config = dict(
    n_layer=16,
    d_model=64,
    n_head=2,
    n_kv_head=2,
    head_dim=64,
    d_mlp=192,
    vocab_size=2048,
    activation='squared_relu',
    norm='rmsnorm',
    norm_place='pre',
    norm_eps=1e-05,
    positions='rope',
    rope_base=10000.0,
    rope_fraction=0.5,
    qk_norm=True,
    attn_scale=0.133,
    bias='none',
    tie_embeddings=False,
    parallel_block=False,
    extras=['some layers without positions', 'local attention windows', 'gated attention', 'capped logits'],
    init='uniform',
    init_std_qkv=0.0459,
    init_std_o=0.0,
    init_std_up=0.0459,
    init_std_down=0.0,
    optimizer='muon_variant',
    lr=0.0106,
    beta1=0.93,
    weight_decay=0.008,
    lr_head=0.00966,
    warmup_steps=0,
    schedule='wsd',
    decay_fraction=0.552,
    decay_shape='linear',
    final_lr_fraction=0.0,
    batch_tokens=[8192, 16384, 32768],
    seq_len=2048,
    doc_mask=True,
    train_tokens=104100000,
    steps=6415,
    dataset='wikipedia_en',
)
Each number is 128 + 24 x the weight over its row's rms, rounded and kept within 0 to 255. Layers, rows and columns count from 0. Numbers have three digits each. The size before them is the row's rms in percent of the matrix's.

# up: layer 4 MLP up, 192x64, rms 0.481, rows 0-99, columns 0-63
# down: layer 4 MLP down (transposed), 192x64, rms 0.273, rows 0-99, columns 0-63
up0 104:136122128098114084087087082095167130186148113153111112071124144135123128126119169104145140190139127143092164133116149135128151116162138128125128114117159124112146107139105118109120147140123159
down0 099:114140097139082148146101131131124108117131139121145137138140144097150108089116112120162102105093128183152065135159161138164131078111115137155142126145172133108136144089118124121127171152110105
up1 104:084092148150131121120134125106158098140137158151137136149153103126133115110127103098169120140099143108114123119094083123066120140108139059141138142141138176100150136138123129120095124112076133
down1 108:134154132133137173149124083135177164181095100182137136137124144150144091153132143131089184118137106103124154146112153130116126102131097116124136112121133101135113145123135136173095119124169145
up2 112:130122165087106115120118109160146132138121150156134099114120112103154193100152135113107122148091111097110125133119155129098135137094131109096160108127143128128173142096128195155096144161148118
down2 107:130159147085125120144116137098126115111162098112140157122150174139159120126135139147139123118109092092122169111128143130121099142103136166087165136072107150154127142097149136152143181111093158
up3 091:102174137112115092129129087096096147144157108065130111087137152111101131131112107142108117163118158142135143153141119152145146144165109097112139113100112130099120097089094119147112128123140183
down3 093:107105108082150097150156174122147138165138138111099121091124096145128083134143116099130140149083162122133117120101130152114139145096140101135118131166127103133086098097131102140164141173163119
up4 099:106131133129132113121117111111168123157114104086135134138096142123136142110128107104155079134130107113073084156117151130066131124148078073148143108118148138108150114130110133109075115123101146
down4 104:146140151131141157071169136143103108135163181128087101128117138117131154101078153156112140119176091111099112117124143138130143158116160134113159138143148123124113107116129120169139168131156161
up5 113:113091105162116140112131104130100116099110131170164144162140106072114112119109131125139093150170093120148158168124131119127127078142091130134149121123177146117075138157117145123154155128111129
down5 112:109094145105156136119096138141122086147143087116136138134149141123108163152165152086108128177118109182133149168148120147131103100143114130151136105070143140141118102120142096147149120161128089
up6 098:122136122108079147098118111098106120098157111147142131155110088176081161103127125127067129159140105117161155144165117096083117153104155137112126140155121141145123128134104110162123148114119152
down6 102:128097143117168125131104122145137134144120066109117131124132115104144112165135102119111136119121127132155113082128214147096103124141099113147144115117148147047134085115123130141128139120132124
up7 104:128118111150112136125167105114182114081112183145152098137149156110137123134108117113113139121059130100149136147164111133139146139141123128129162135129114104092186151119095099120158121136096119
down7 101:105112112095120135115133131160148144135120134096128181148156148143108129122132138153171163137133097091083155181142154134152160116136090125097165155114139111133142169142133175116106094132104135
up8 103:099133147114082122122119138101154116093111111093148138181149105110118133131133114129068133098112105153190117132134143135117132100102086152157134137137119104091108110131113127079094128138099103
down8 101:173144123131126108178169108154105135140136153165066143104138122171169112092150126128102150102114111149146110116112108142135160111157145093125149151141157120171118144114153122106161118112156126
up9 110:143114127112122125127135083144133108183072159146099075098152103125100119118126151109153091158115134109111160125141176138119096155114147093149117104121155125158126103160114160150150145138126146
down9 113:106123154113126128174094129139149129148118156128103069138125093151129116112148104131103089159114120174159155146100133163111088148129121132095106125148138113120143109164140127106157146098113066
up10 092:136137167137111128118143126106177129154133168143146145126078134126127118126098132103133142143141141153131154101110129106123157091114138139111137130135109095163146095093152179216112133152118145
down10 080:129206116125138131122150123152119140103132170072117177165129121126119115148161097128099173147127137121129108089131112135141133105083113103119152123142145157151098130133120151096153159117139155
up11 118:136119126113121115138061097100182124105106131096171144158095119112165119115097088109134128170097110132130094101128116133132127150155155182155127124118144123110137106162118128140155131109126166
down11 098:108082135123075121170081140107154164135137182088177125147147156116166113135147098109090138158139178114120116137139147144139120136151141129124142096170121129122125130150155120142131139117113108
up12 091:167103166090110097132152126116150121149157166116101077113129138118151145103136106141117106127123095148131146148145157096181144117099108104100163151126141126111159097112116149148172099138164141
down12 098:129140152157121129132181111147068137118144085141150157108134144120121097149149084137109105147102148103160115147132148135123112086123112073138113151164078115129152095152107111122114123113159120
up13 118:130148097122111148143129110098155106130108168071103130162133103145135096137107124128142128155081103159120107160101152116151085154114146118128127086117165144088101134137096165149133122123084145
down13 113:106103136103102100114089115129106109138127130117100078121133143073144132105170117090167116088117155129108100103143128154094136116100123118114150116129124055170116097138141117117099115127131143
up14 099:132118130104135154141112111163143131071154120108150114117187169119112111122136090100117107149145132141107113154137130141156171149095130104083123157082142142112162118114121091117139081142098146
down14 101:124119118118166120117097113173119115102097109079110133098131152110128128108161128089133094123107124147140100143115082142131107126152141097122127159083068105144113145166133124140160133184141145
up15 107:138126131105077092154106126095122125158117106132118119115104135092170117136104152138149141128073140099158130094127150095128138150115128169089142133135157090114150187123106129130126080119131162
down15 102:123154075183131117138131131107154154155131182158141139094128105138127102106108076119125120144114128165126110133140094166119151122130119143124119115165170140125126069115138116106149104167147103
up16 094:112112107127152115098125110129157120114156180111113134147127115126110174099122114149195132097134134169149147112117176134118133145126132109178150170152109179128121138111132131073107117124120140
down16 088:141123063141101105106112147132126095122130137107083156122108127176170140133136138165122141143081114128115122104073129117091136076136145107152101106149093109120167124114131136129136145132144094
up17 100:140111170150143122109144123117087151113121103122092070133123077104139108144146100122133187147094088137144100101118117117092146110124122097136138144105109144117066145149122138097123141159127125
down17 099:110177172126148141167133098168123141109154098123123137098126170151126094123138129129160152116117117096109156127154077122158168127143138111116152076139120136102100114168107152096140110100122115
up18 104:114158160108120124162168121126105131155135143147112144107126151127124120096068083107130109090123161144143118123136125072098126178114115145137094126100141154125120163161116138156109125106129183
down18 105:155127139113142135136116098126106089083167130116143146145170134109140115074114185127174140103138119162143125105131094137138194137142129156101148161107101124115151160140140136140114128099152127
up19 103:123116122083065133118150171141093143171129140145122129161093107121097132097103130154142141136116130154179141134114138133095123148109154149126132119134057109079154124115097129120139098129119134
down19 102:092131093086102140113136116119102102166148141081135154139134123121155128129142141132139146118147113145094117121132096156137123098132124095156095137142113190140076114165141117183128096169122143
up20 094:101136128132154142095155095137161119103136140130104125134160110142146118125102139145139116143134112107095127115100153136099150137069084162084092135080169149092095095167112134165122115125124131
down20 094:096143120112130082146118157102175108134120144081102129178102154171146110128165068128138137118097121116115133094158088126113144130126121117141126109149086104149133124139166141091157134148136137
up21 099:099111143165179083129157074139110133137126133164136143118159131114112126106141157112154100146094159141123171126121127094131089123123164107141151137147124167113178111142139121161123151162136157
down21 100:127121105126119147145147127107109132141141157104126117149143141200110121162158133105084133124097125143168157152153113129145130072143116125141077111132123086137101163149139139133062122149126122
up22 099:174157163149112132140123139139154150125135123111111140077082151100119101127112113167143138151108090165133132106151126081152113085145158148112102117092154160128076111106131140100124144125138146
down22 104:116123137101134112139135147123075074160136137108131110149159126167097149149135138093124108113154141138119134111168115105142108109166148147061097126173150102094132147169156136112125130136115102
up23 098:159109160118143110127136120092095158098106200117169104113138110132125112079126166103165136134107105173127151153134119126118116117159146144128110113123157136138133085123124116162139129071119119
down23 103:115138102114136128152200116159112136191115166108139175126091118145149107143092117142101098109122130102140152134151171130165148129106128099113129134136103126142158122136137092159116108119168123
up24 106:125078121155119106129123153118108101142102158145156102113124101114121130093125118144120139116143167141089113117170139111130126097130188098127211155140122151069100137126132123138132125120141124
down24 109:126163117149136145146097159097105138161139120163173124103071110130185144091080127138130118128146096134087102165141152116124129092122113127154138129153133109108130099172114125131118107130167129
up25 105:115127158077133085117140112119133090125153143108151114077114102125164154091140106101087102132142135105122178167125123163116141131094121165132129105095180138116150127128122141139119101134098152
down25 103:131100132126149153115130150079134090125154105110132107139114136153132101159114141105123126106085122133152116120118131148115141108184156155127123136071080113131077112168111111088116093138092107
up26 087:135151078155119145144109129120143072109112139165102129091153128141145126092151143134104155180127138133128172159091118106119159156146083107136130137148141142131130085159137107094121117156165130
down26 086:123133104059161104163114127130095078141116157126092114160112140139149104137163096169103152110152136105126137127108141103123137146116121142147095105129142172148090121152146165130165116128153109
up27 104:167145155132124119120159115128144106132129151150143107103133077123123123098142135117112169152146071098174149137178168131134084155120121165113152111149146095132121123126141183137126157102132141
down27 107:160134107149171156144154145171131136172151158102124084106112147127095133154127132142116093163125147091094123108120126108100119106130160142165117089107114170112103150123120110109162119086139151
up28 102:139129130132111123130097118077124099136112158119182099092113145137116117157135145142108129111111110134145137160161134139169130164177157153103178104147114096076159109109101123138106099131145146
down28 098:104175122110100101083160145192149149117123129107134137150189122121164109179119114148093122126133124131117104126128133136150139132085140133130115151121141129114072140089116144140139101114158099
up29 089:138148123111103110122168111117105127125130126156135106144153086091143133122153128147180120146086134165093093122162128172121113141086139128158133154126113108140105170092109084113121082136155112
down29 089:129105119130168132121110165135150095144087144138100153135152135171100121155131120093095134124129159102143157139106115112094118099176111109063156125109155146133159094130147109111126134087095125
up30 095:105130111147113111127125113157152129136123146155092158159123104109137133120129137116182070116160111088099143111121106119141106113146142121212145134140143146081111108122100132121107122106114173
down30 095:131123129112121116075156119128145087150133064116139135124135126110148126156101124172131124125118124084106145148108157111089124137179103163093162134108110121156105154112132126088129187131130117
up31 098:112074127111092170146143154147147159114136112110136116127139141120136164111127164136118075123103105167142149106107182091092174146154116121130166104124134161119110126142131138119155142121098163
down31 100:165174126088134140153140133143144111116168115126120149105109147165139126128170128136113143148125092122151094159112127143182141133112080127166135128195142136091116149096146133121121154121147092
up32 102:181112135139127114128114147151126111134120146131107136130126121120130063122133121120141121187125152115113147161124095125104195178096102175157171122113163151126102124140139096129104147127137137
down32 088:093129113105139140141144166109147124109119121122129128134111134141137084143131088125119210129084161137096109103118104114146145100141077123092135119122102138175086116139130147136150156138171132
up33 103:097154152109086105165123102146156119139151093148118138163155098098157162108141160091135119145096127138119112116103154079083138139126107106130137094115132132112079144149099124119112166135112155
down33 108:103119152142088110100153171155127149136128128137101134123145159156122110113157115131149131111155100136135126127193133150164137145147075085139103118125105136118153122140138143113156057143107090
up34 101:114157126099144106115105123099149142086119122113133074116152132116142132115148098160114100146133140130130169135179079144152168133098157161113124135119128117127193087139149120153122096145125158
down34 109:108136119092110149131159106123119100102150108120155150129170148137149114072108131138135124102138199145107124097123115104125172086175131138164145138134107127117137144158159114157144170147124117
up35 106:164097110120110086085160088134148086133131108160116141152116114133127173151115141075111111128133102160154135112100145113152083148150126126181147130115148125098120147095108115129143149165120110
down35 106:144113165129129130142061174165155093117143120136105194137120143123149150074097163132162151107155117106145122120156134136124106107121150124150132123142111135143097120172145120119166122148145120
up36 112:123116087161081167063098109138085110111131135168116106117153108114123128140138186081148155139133107135116127154120144086146100125103123095135167120123111141118125119125108148108126103096125133
down36 110:165149158109167107128127132113118187112158115132145153110159156128122119083093119132114125142095131162116150104160151108106139140165096127087131115141141149116159132169110173126104142173110110
up37 094:148088153139102149132182121146121143110134114137154146090137134136085153102093208120105106128160119147127148140152171151094129121136116143101120098100115141165115151138110116101159130151122133
down37 095:126135125121108070148134128128098109083110095174135134099102151116122108054153111159168124115134149138131136153120147134128139145139123110110150098121116125123112125145101154173102132111117064
up38 100:106097135126107105113113098116134063120120125132144103159105101106128129131155144127134151084136110137158116080069119118137165111185159130117150112103124097152128129107136088157134089123111139
down38 087:141147117091156123183136148116109098127113193124113174169120116141133118153149111137125156104095147120131131092112127106125115075098089108126127139146116123199106130135139155130119140102131133
up39 105:111156091110113158119160121108136127177114136100144108147102112101103153131099084091120120095086138154156125145136120129083088126143114151134133157123127103087145120120077128164172126124155133
down39 104:145169130118150149105104076122086086109106106110146143148097147144117132157081142110131129141158135131178141125140119120129097129169113112107146100125136144130126117130175062126117111124133175
up40 099:118123106127138137118141153104179118106113161109151113122139107102123108125123088142139095116113159121099133105159075095154115141132157175104080178114124156119125167102125164122116082125133117
down40 102:097093136140113173114134178135128126143120157144145126131100162147120151141110131137117131128121125160084142126121141158108123120172139117129176119152184087149176161108075147133148118140140162
up41 098:149164140163129117151144077174130151126115100123183112127182122127124101130107118142095115136159132111122155146126110123121106174137145149126152170139164113131095178127129085166130126138149133
down41 099:109111093144158125153093078166141146119103143094142105172145100093103095146112121156105105096155178090141112118119093160133127122128106139120138139136103124133100130130137075134154160104115133
up42 108:136132140149151101164144119093107131155102084133135147185129088101098115117096160105129139154115114098099111158154125096109143107102133089124107167123150126118159103113086123119101117155091121
down42 111:069145136123149136128139165109138119135155091131121108169120110090094152148147149123086129075148137138150111092128121155131121105170151110129123159166136165123125150120122111135152125122061117
up43 097:121108117150122125147135114112095085135086124115135149110137139091126120099078119146086093134103143128142131122127139102150143079080113125126108111116191118132131121117076145095150084131089127
down43 099:116123150112156154111133153152137105145140085148174162131134130126174152125155160162133164108103146153166113115143155182140120153106132116119118129123178131146130139122110057127131125118135088
up44 098:165114113132077101136159119110126112142128149094112134139145098136113106117129140135136144140148137164087163121114175130168135124148131133107169124099095144084120167066132143117178122150108141
down44 103:120132094136094117168095093125076155127152084064092117141091156116118138141145144124116129139134149102115143136154127148136156161152100141137136136184092147148137139136104136114142168108110127
up45 111:104125105149128134095131124091130134128148135100103135120165147136094128151142129145094114089130164145109195140157186127090155143162130118133119148115074099099130124149094154133125107151121157
down45 111:151117128099099123193123106110131124128131125131110094146105102133144130111132141160117165099089132078114126092135165118168129132134185109136104112124153127131143127153173147177166128122148104
up46 090:109123125073106175161119164135154151122090074119140101090117157122093124148141108132119173096146141123122141154147115103150082127121104128127168136125127134123120123139104149123119088094085148
down46 084:118146155096134092157109128167093156125108115122086125149120112135158081148118107133098176098096139104160118123133112120143101098151079094163142124136094123140157097135165141127121117111120090
up47 098:149184109154134149153136161163113117137117113092124128090139141111126161104117136184145135119132084132101170130150109100092115171129091074129154125166099165129131131133128115116145113119140132
down47 092:132171124131140164128135135134148085137109182109098095151132143131154113157126088150123113129086125144188126113095118134134121099118090134118150184139079119120155122141143130114166119142159100
up48 099:124150135111132106089103097125156103091120122122113113153123133109131134097101125106153108182149098111110092076127147117120108135128123129148166081124143141093088132127134091112094174161096111
down48 104:113117099100157149161083145104143156111160131137098096153127139129118092142124133114166114141131052110126117105123136123193135137172113114120132173144129107099130112161143126132100107105126108
up49 094:126141102150153148114128170134140117109119099139169121138154119137088113124114142089171097143148136149145133126163107117163097155109130132103105121131122085120105137094092164176094116073147150
down49 097:108117087119130116137129120119131117155140186130101126105131112096171101134113135092088138124103102131091144155117118147096174143177085099118100162155101153137114186135117117115149119131124122
up50 099:125105131136136129127174105100170108086120155099118117139128087105118125134121183097103098141127166160124146142107092096170099090098153130117106094159103127139149102126157164118133136146126125
down50 094:117149090093156112107118168134100113125153187136121157155141157127123110166142126171142158080097122123111095152107085157119151111106126120144099128108085130147149111153151137140124166148138133
up51 101:094114132125105116100092128118130125123124063099100135145096118074126151101103113135140154144171137139127152087120135086105144138114138111142101128106197141128113152135156079109144110125118126
down51 099:114108142112132123121115159170143137135137098087103136135129124102121123102122057104123147092156120120054108152115133137118137158103146109107140101117182143124124115145142123141149094075145116
up52 096:133111169177135134112120135179090129142134141120142107110149105109162124135112139098121143131061100117161102114144134110120141138173155111080122094118123179105107148164109137114122120114091134
down52 091:149164138116117106130132146170066174117133132149114135136148164122141138103145096125128162129138126121138119106116167144131168116113154162197158124102128119176087129105114107114111151133104105
up53 102:127121131101138111127114089108113149184080163154164079133140111114120089141116121112128113148093133166113162128144136113138092143138128155121116116141144107134111104188104137176113108116086123
down53 103:133163128144131086156140133099138133101132152124151114181131143118190110113133115092138133160112133097129115120110147078175139105139124139134159100103173114117124151116106097104103170133135084
up54 082:119106110129144130157105139127144102125139136130136130176114104093113090135112157129118148096121106158144125132121126163101099139115109147060131146132108191160103124089148120106154183131115167
down54 083:089119101117123107128161123100121135141117143129102142126134144140131097146147109162115109085122125121103164137119084097105123130083105128115183143128123145175160140155175178131172141123160107
up55 096:178103160107128142129117122139145109147081091114101147135100103133093150096095095126100132148123135133139080166124132104134078129106126083153124138145121096095139118069123135100143139120118144
down55 099:139128118059123116149090129121130135178124151119110127145140102127135134134098119173101155141157117129094118099140123140138132174113106219107102131101145126157119105130131137111144119126112163
up56 108:161153147159107140126142104132145155156150133157156143118139112131156103102137099099150157179129127123151127065148152109091114166149150141146155125132140101124131090145160093121100150139107176
down56 112:146124102103076134152112097093149150141139174187145114146118143135121110132123146114086169130112140130094099117129157148147103186124149107097140136157114154130110151128170137130151111129162146
up57 092:116132086106124092117130149178153107106105094136149134115138101105096113090159131128174132146166155089177141134097150121156099090132122114128153136091099128119145111157172115127123110115118108
down57 083:115144103121170135143129128093159107124131166108099105149088176133162091144135088105113215123121151160128137100141106121132125135129142131119167143101106125165133102150128119128140161122119144
up58 011:142148127121095114092135132152145120080091188109157099140139092110134134061132095136152135159132142158164138126140122110102130140105151141103112162097138170115142136130112142121092122165122149
down58 015:127162123166178165143111127128104208142135126131125173085112132134125127150108102136092146127124110114115123138166151124144098125184140126145150155141139172103124131120104135107101118101098121
up59 100:104094124107108099132119170153120131112144103142136129134193151091100120134116138070122132174144118135120118110148108129102147077124091107145132079130114134141107149099141136102141128172121169
down59 093:146133122121147115140122148104161117142158157112113158145123136083172140156157113164151196138109158131112104090130097124147098098120111075100139114108136128142136123104118134111153128117169082
up60 095:154174121150106131132170110090098157138138137116103130131120099174098103114066148133119114101143128188138143099129156106107120111126137115154171145094143142148092149150122111132149137160127150
down60 105:129158143150113165149100114085133092099141124153094135137139151110134111123125118118153121133180119107170150141151160086176163110124119126121163176147095151126083112123112143126170157135126118
up61 110:154096112128131130129103102155117129087133106121147095154147157110107164144119115134084131156150088174151167112124141152139138177128132168119139151145092155121165166085130143109087125146128124
down61 107:153189101092136163111135155149104140122128143109095148137125148127111138084125112132164146117133114173124088131154114134098124133137121140076120125136072114147160153124092124137102125075102112
up62 114:087119121133107119145165113130134099111121087068098132144104136144141117101134121144095045120162112144152132109157153108149120140103092124107122136141161118123131116152123130097106100135098170
down62 115:137104109152160127096098115137132141173111142099109142116118118158116123129145139119167112091135116077164088161098137108097148123098116129106125103130100130132097119082069091107135153139143096
up63 099:125074119126142153124110137142143127109087118099140113128132133167120142112148115152151107160119118185094126164095143142121110171093088160149113108107065140118121134123097144148144082137140140
down63 097:110079105101135143118111135172133160121121079090141136159131130159123103171142119141142089131138102128115100115100131135128080135134063171096146122141068138129125135141111144130141120127100114
up64 097:167094161154125196143128128101150116119068127154123115094142133128103136083121159120107100106101111162122105143151137140088097083142130127146147108140140126124146111154119122141130139107076117
down64 100:112141142124117089125125137104112127146121139108122161098123170173127091161103150123144137157079117145104154088111154126117099160157144143104093112134165133101127147158127107153148178084157139
up65 081:155081125126123113082131127091134103127130133095134110137095158097071111142109137122146138103122108098113125127110182112111130160082167107112152076146114179127136100114139140127098110138135128
down65 092:120098106094108098113080118113158145076119125068140138115121168121139129130144114124122126137118089118078147113150086107113139139154154132137119072185118143147122130123158149136146120121144098
up66 103:150151129115119160099127169175132135127127144086137126141103096125108162138151114159140115159152056153130107171113144139123108124162139155113126135146152130124117118122160161099080170104107136
down66 104:108150141154138104154180113106118156141137153168109123153131148134120102146157156129098117118073108118152118149113101145141137097146097087103092100102148173119124112160115147116112143113143073
up67 096:141132132139118156152167127145146121101111136106120160083106117138109142147119118115124138100083113153152118045139127135139090182139133099133173125106155113095082163102138123133114138133140127
down67 093:098097108160092132146093134168114109134110096119126130109166131147127150168089142124142104144121151110137122150120164148119107135094100098109122136162119135153098104157205164138137130117110102
up68 099:146134122128137158151110146123144087148104115128133122120104097123081169116105130115112116145149114145111108161151156132142065153106105106071147168123167080162106134117106157143110141102111131
down68 104:137168134130104177144115125136152118143106134148110108104142170142173083096140100135124128143086148135128106157152148143148108114073107110155121176153127123098164104142147128176112143139145113
up69 100:188168155104118111147132127114140103151084107094105107109126124135142108127129158147110144141143121136138151134173141129125127168114166158095129146105132123157175145091121126119144068145081129
down69 099:203157137135146144153155113135128141127167147147164119154172150159126135146170115112109097119106159118102137129137154150168092122174096113155146125135105135103146142155102125170126142131137128
up70 094:145130143173163133141152159117115126141140120105089126116088100132116162087127132138140077134150077144119124180111142142123107141165088116122105134090145100128137106100108109132106085108088141
down70 098:118143082119134135140147133120107136118179155090144115111118112117128088125171144132121137083151132157117087153158096134154105123091118137147148088127143151134132152131174153141069114144134083
up71 094:113084123140131140131129149147089162085117152089150164128144125128071151116118131114138106108127120166159159138120108130119150172150170132127134164093118146113109150106132086140167115128077127
down71 099:092107118138156163167104134091126149070121107172157103086140179137125129127125141151117119124102137110093110154132071138112111111135111151141136155137150117163127121140155098106126133101173131
up72 103:144099154139113174108150110141142134086137152154144139128112150131167103104112138152104094159101104173124126070178136133150096144134157128138149153094132123126135130126094149160127100142177136
down72 100:110159130077109128142117157150137100128119113121111111095163118085123107126153099137157173131157103152142161122097139110088127126125129103101171108075166137132147105163158161130134156141141107
up73 099:104091077159129122128130132156145091080105140143131120112150073108105060121126128190120110121141133139163120140115134117131088125152110155160118135104103105166135110143125099148120146132124124
down73 095:102137136124130124133112153112116118097146113129106110134098151128184127136163088144153093134112112121198162069166104138068115102103109120114137121111134146119124141151143147115139136121142085
up74 095:158135077098126116112151115131108120151162130063172112110175118097139113100144096163136129128124137137117130106147107104110101120142095104104094106154102144118144154170151146115127167120099143
down74 092:145114094126156157115120100116147145137134142141099151177091150148097116131130156114136190107087120133103135120139146137108143114173149109107091108090175118141083104109159124132121158137163131
up75 099:132095112170145103112129106171115118111113131104126104143096134153107097144111112091183137127086158096064118136112125109162105115101151136133104126149110175133129138145121098098117117169120141
down75 099:124091140117141110088162062108095109151122148083129127142126139168133134147106171122153115149160163124154135142131140130127137114117134164115137148177093089120127147156152168151112119114157103
up76 097:108092165131102136104091141121101091085123141126092128127143124123126136131140128127068137134144134162099139148153154113151122181150120134126117096120111115116126143066120079102120106165095097
down76 094:122104106116082148132179137138103142165099087078108078148096139126120124171094152109138137127159131128119137117135165126147136124115142128141171123130128111146112170097146111140124137078167150
up77 100:118137153145117158152140101133170115132142169115121119174104110123119112148144113118134120143115117098180132123125104141134080152077144193141143113125108133092140161135107080124102161146091134
down77 100:096114127120117127103117121158137131089112132136128152176159151114115167132115141141167152109169120120123127139116078138139110147143185192135136131130128126134119188124128156134085131088152104
up78 103:119119119117119095101108123125098141121111162134160105091171136096140128141073152166139140136093141107080131108139134156118138112157123076112144133104149122113148154083126180174130103141130119
down78 096:150127131086118113180136132166141068116147112097085174145110129124100121136128136122119116149089140143159093135134131101131090129174172142096150127133096128122128115165131115151081147141136127
up79 097:108118119151117101087155097118156100154131134132124137088132102169116120121135137160153104087102120146120165157135141152090103102132132124178179128114118141069084100138128133148121128128159148
down79 096:116111111181090136149099120149133147149098107137097126148103094166153133091118120137161089137102144102088100122146143156135117177158107125121105126139114106135127178092149129124169143146151151
up80 109:141118122097126142104132098124108141168122062145132113151088147099143092110111156110130121148112100154090145141140154093101130107114148120120146173126096084127137147165135147095105076122131148
down80 112:124129139157099121139081143098138129128109156154087095135134147145077153166141162143133162124131136122156110139145126113187169109109153118134101121102083119148173162113146104091125145129119139
up81 009:161129157154108121067150143156150125121095144119148137109158083114105126131117163126182115152180133164112156108139112086123113120114154103150112146111157143115124144144114116145106128172105158
down81 013:125136106150143097112095123122068152169093145147073147122080135135137122129151104149100121124086092157117103112119120138112137089101111135141100134149122102120179127102167119096117135123116154
up82 102:145096133150151104093137164145154118128113095135107103089148132066128144094112147138143099127152132157100120092164111156149138126171103123116110121130158088109154171141128102132127128173109100
down82 099:130120148137142128148120124109142107125139162155107125123119120118131144164091088111134148105095136068136165137119147105125120149105137109105149063124123184150112117089106094103092116101162097
up83 097:135107166100096109134110168117093096107133110161126092096152156147099074119112153102146147132150111125134130123119130141118128139098123141151140113105139145139144103096106098042125139122155148
down83 094:095133148114129145144126102074167101115158164115096163091116129093102107130123162143160179107108091139117149125151079116107134094104138112117149097121115114137157142162149121104116143106151120
up84 095:130119090132151114128155083169106091125103114110125100084191095124137094154129110175102113141153114137093135127127119119124111111182120134114089139147114103100119133164142091125151131124108142
down84 085:107136094123160137158136145112122126086114169098109171132103154180092121137141125129134156136106113142114121104139112133105166128137067082130117132108103143171154133164156165153138129112154120
up85 098:162157129141121141118158119129129145106118194096153105140158102127126156107120174160089125116160105148126127140114145123121155125103105143106162106137102130119108128160118153105101178066151143
down85 100:138103168126117135129097178152129147130114133125138134131134111145132138124125115160129119130171133174127136136126129141121094180140142163184143136131112111135103059107121152161183112139180115
up86 109:119115159132119088099110115090129155101105133097091107148153146125113128163104164104110100136144163158099154101122145105105142128118158135139120115135057119152150116158130076097102134142110145
down86 103:117113152124156128117117156099160103098124135122129153147155094103113121117149188114116118084129146105121066151161091144096124170124103115119150127152069150133134110137113144117144120160095124
up87 095:107120127124080152145107108146113090135119133080117116135145136089095103099098174172131145135130127149107115132182124106130145108111129140078142130091148133160136127127097136140150058135130125
down87 092:121154162091122143129099164172078159145089099149103140144098142126130106141114067094110133081127120138108119124151136143087139116124089116148111133175087104139113137132130146127117141097126141
up88 101:158128150102126097069118149081114122133120117141197127129099146137130122127114128171132134105098132164129127150127149111116153166171163125135107157125088145117157106118150080155154113121143140
down88 098:099090098118101148169135173134082128125131160154114099134142131133114184117120102147113140101137107101126156155131097126084152088111115089127132097126123164130147104118119136132164161125172108
up89 098:126112137166128147104140129144122117110129142148151139127134126125126107094132184089126154136128108117106133134124113153117094146149078150137190148151165136135126187067131161119128105180134138
down89 094:121137170156168112126161113123140124140142192112092125139104183148120054144105129112124148097110120145126149147093127079129129129152112135132146141109171122145107143147155104136107119112153137
up90 096:162168123109135132107141126110084064117108133098150125157134114139152200134124140130136119129153136128102126079176086119113130104162138088129146088145121124101127117153143163113138135119126142
down90 091:149133109136179128136091124109140104117141130118064141135105126131124088162121096139131137095107146145113140113097109127117117080136067120083109147122118145159131095166153119107114151121170154
up91 096:142120160131129150132112101083139065151104125109148099149120122130117108101150079101098131106128104123113163122110154136121124118144128093138125140091132137154064157073104139114164121140156137
down91 098:102141161119151140113076136149116117140112159130123136134079141152129114110147081098128108085116135124112139126157145162079126144133125116100101086164102101141101140126111149167115127130176083
up92 094:150151099084115099110154146168183117127126124155108142170154131134132126123144138141147138136105160132113182133114125149170139126125161127152078119144128150119132114167109154132123153154104192
down92 107:112123138138165169200108111116113114147129134141090137104139103142098146123136132136092122126125084159103160131151107098111151161125111161095179111161100130142134157101122135117125094128088145
up93 100:127149116113127133116209114130137116099091143134122133145145082157096179102083121117184133133129113103133136128172102168128129130101115128125154126088111154109136170123135149135129143146108116
down93 100:099094093152097137134120116070104169128142132140115129163132148154176145141138147140090155122162141092114112148151086133105133160123155141141131111162135134174117148087130090123116091105123124
up94 103:111106120105120102093131087107118114078119128183160120122130174134138149135079169144155110127088126112134123117124120145074123139104163131176130164118120150108130145151102117123102162108106131
down94 100:089157111127125158150124141125137063113136111151154165121153138130142118147108131166098110163156156163109129129141111109117172115176134140137153130148120153155191135170126099114138126151107140
up95 114:136140185135149115141174139079159103180103155109106087118135152113121107134120140158140130125115151140150133151155150117103129137118103122124122139130094092142178119126118169183122112154157147
down95 113:157159141125112108113106125128139136106123152135175091110150097144131145123116136126117121143158101129176058123168098159157092173131129104126128107150171124131168101116146114128116101138094150
up96 096:133126154129142130108122066098102090102176142119121099144101119162124129096068151101120148143131141122145133150154112121136101132142130123104145147137138139110133171157092139180133138091084150
down96 103:134163114094096121163147178110140157109151118130147137153094117095131160093145126100137154127122114105108149152125147128138148131111147084171134141194160128149130095100131117154121130128159082
up97 091:133101122134127087148111101133108156136102072164132103123137116123149110139129147120154131145112108145108133107182187115091128166152137107106129130105138115121185137117166104113082115088112131
down97 094:091134100154125123158123142141103085099154099134119167169095160122189122115164143116111105162153138156139137135118163155137129132101124153150150114119144132133136124107146163078128147143104081
up98 107:117134116136122127140123093085137112107098068125115147125101143099122167082096128092086093141166148157138118130114123125116089098095120124098157127115166113107121132147086139162141114118164148
down98 109:177119135157189108125169119148175155133120125104132148128106148127144143158129150117117164133084082152133115088122086154140168119126137139119100147139098116104147141102100107123124149118086135
up99 093:151102118121149127119128094109086099092128146179166123090073117137140156110135115133181144132083121118134139122083114117140137139110141129132071128145159130139186144128120110115103144153112131
down99 092:148095122091177142144161132166117140136123129137105113136073107156137108152106118105147120083097142158126117125144135157154119145151140144105139104152145110201163112148136119154147086114113132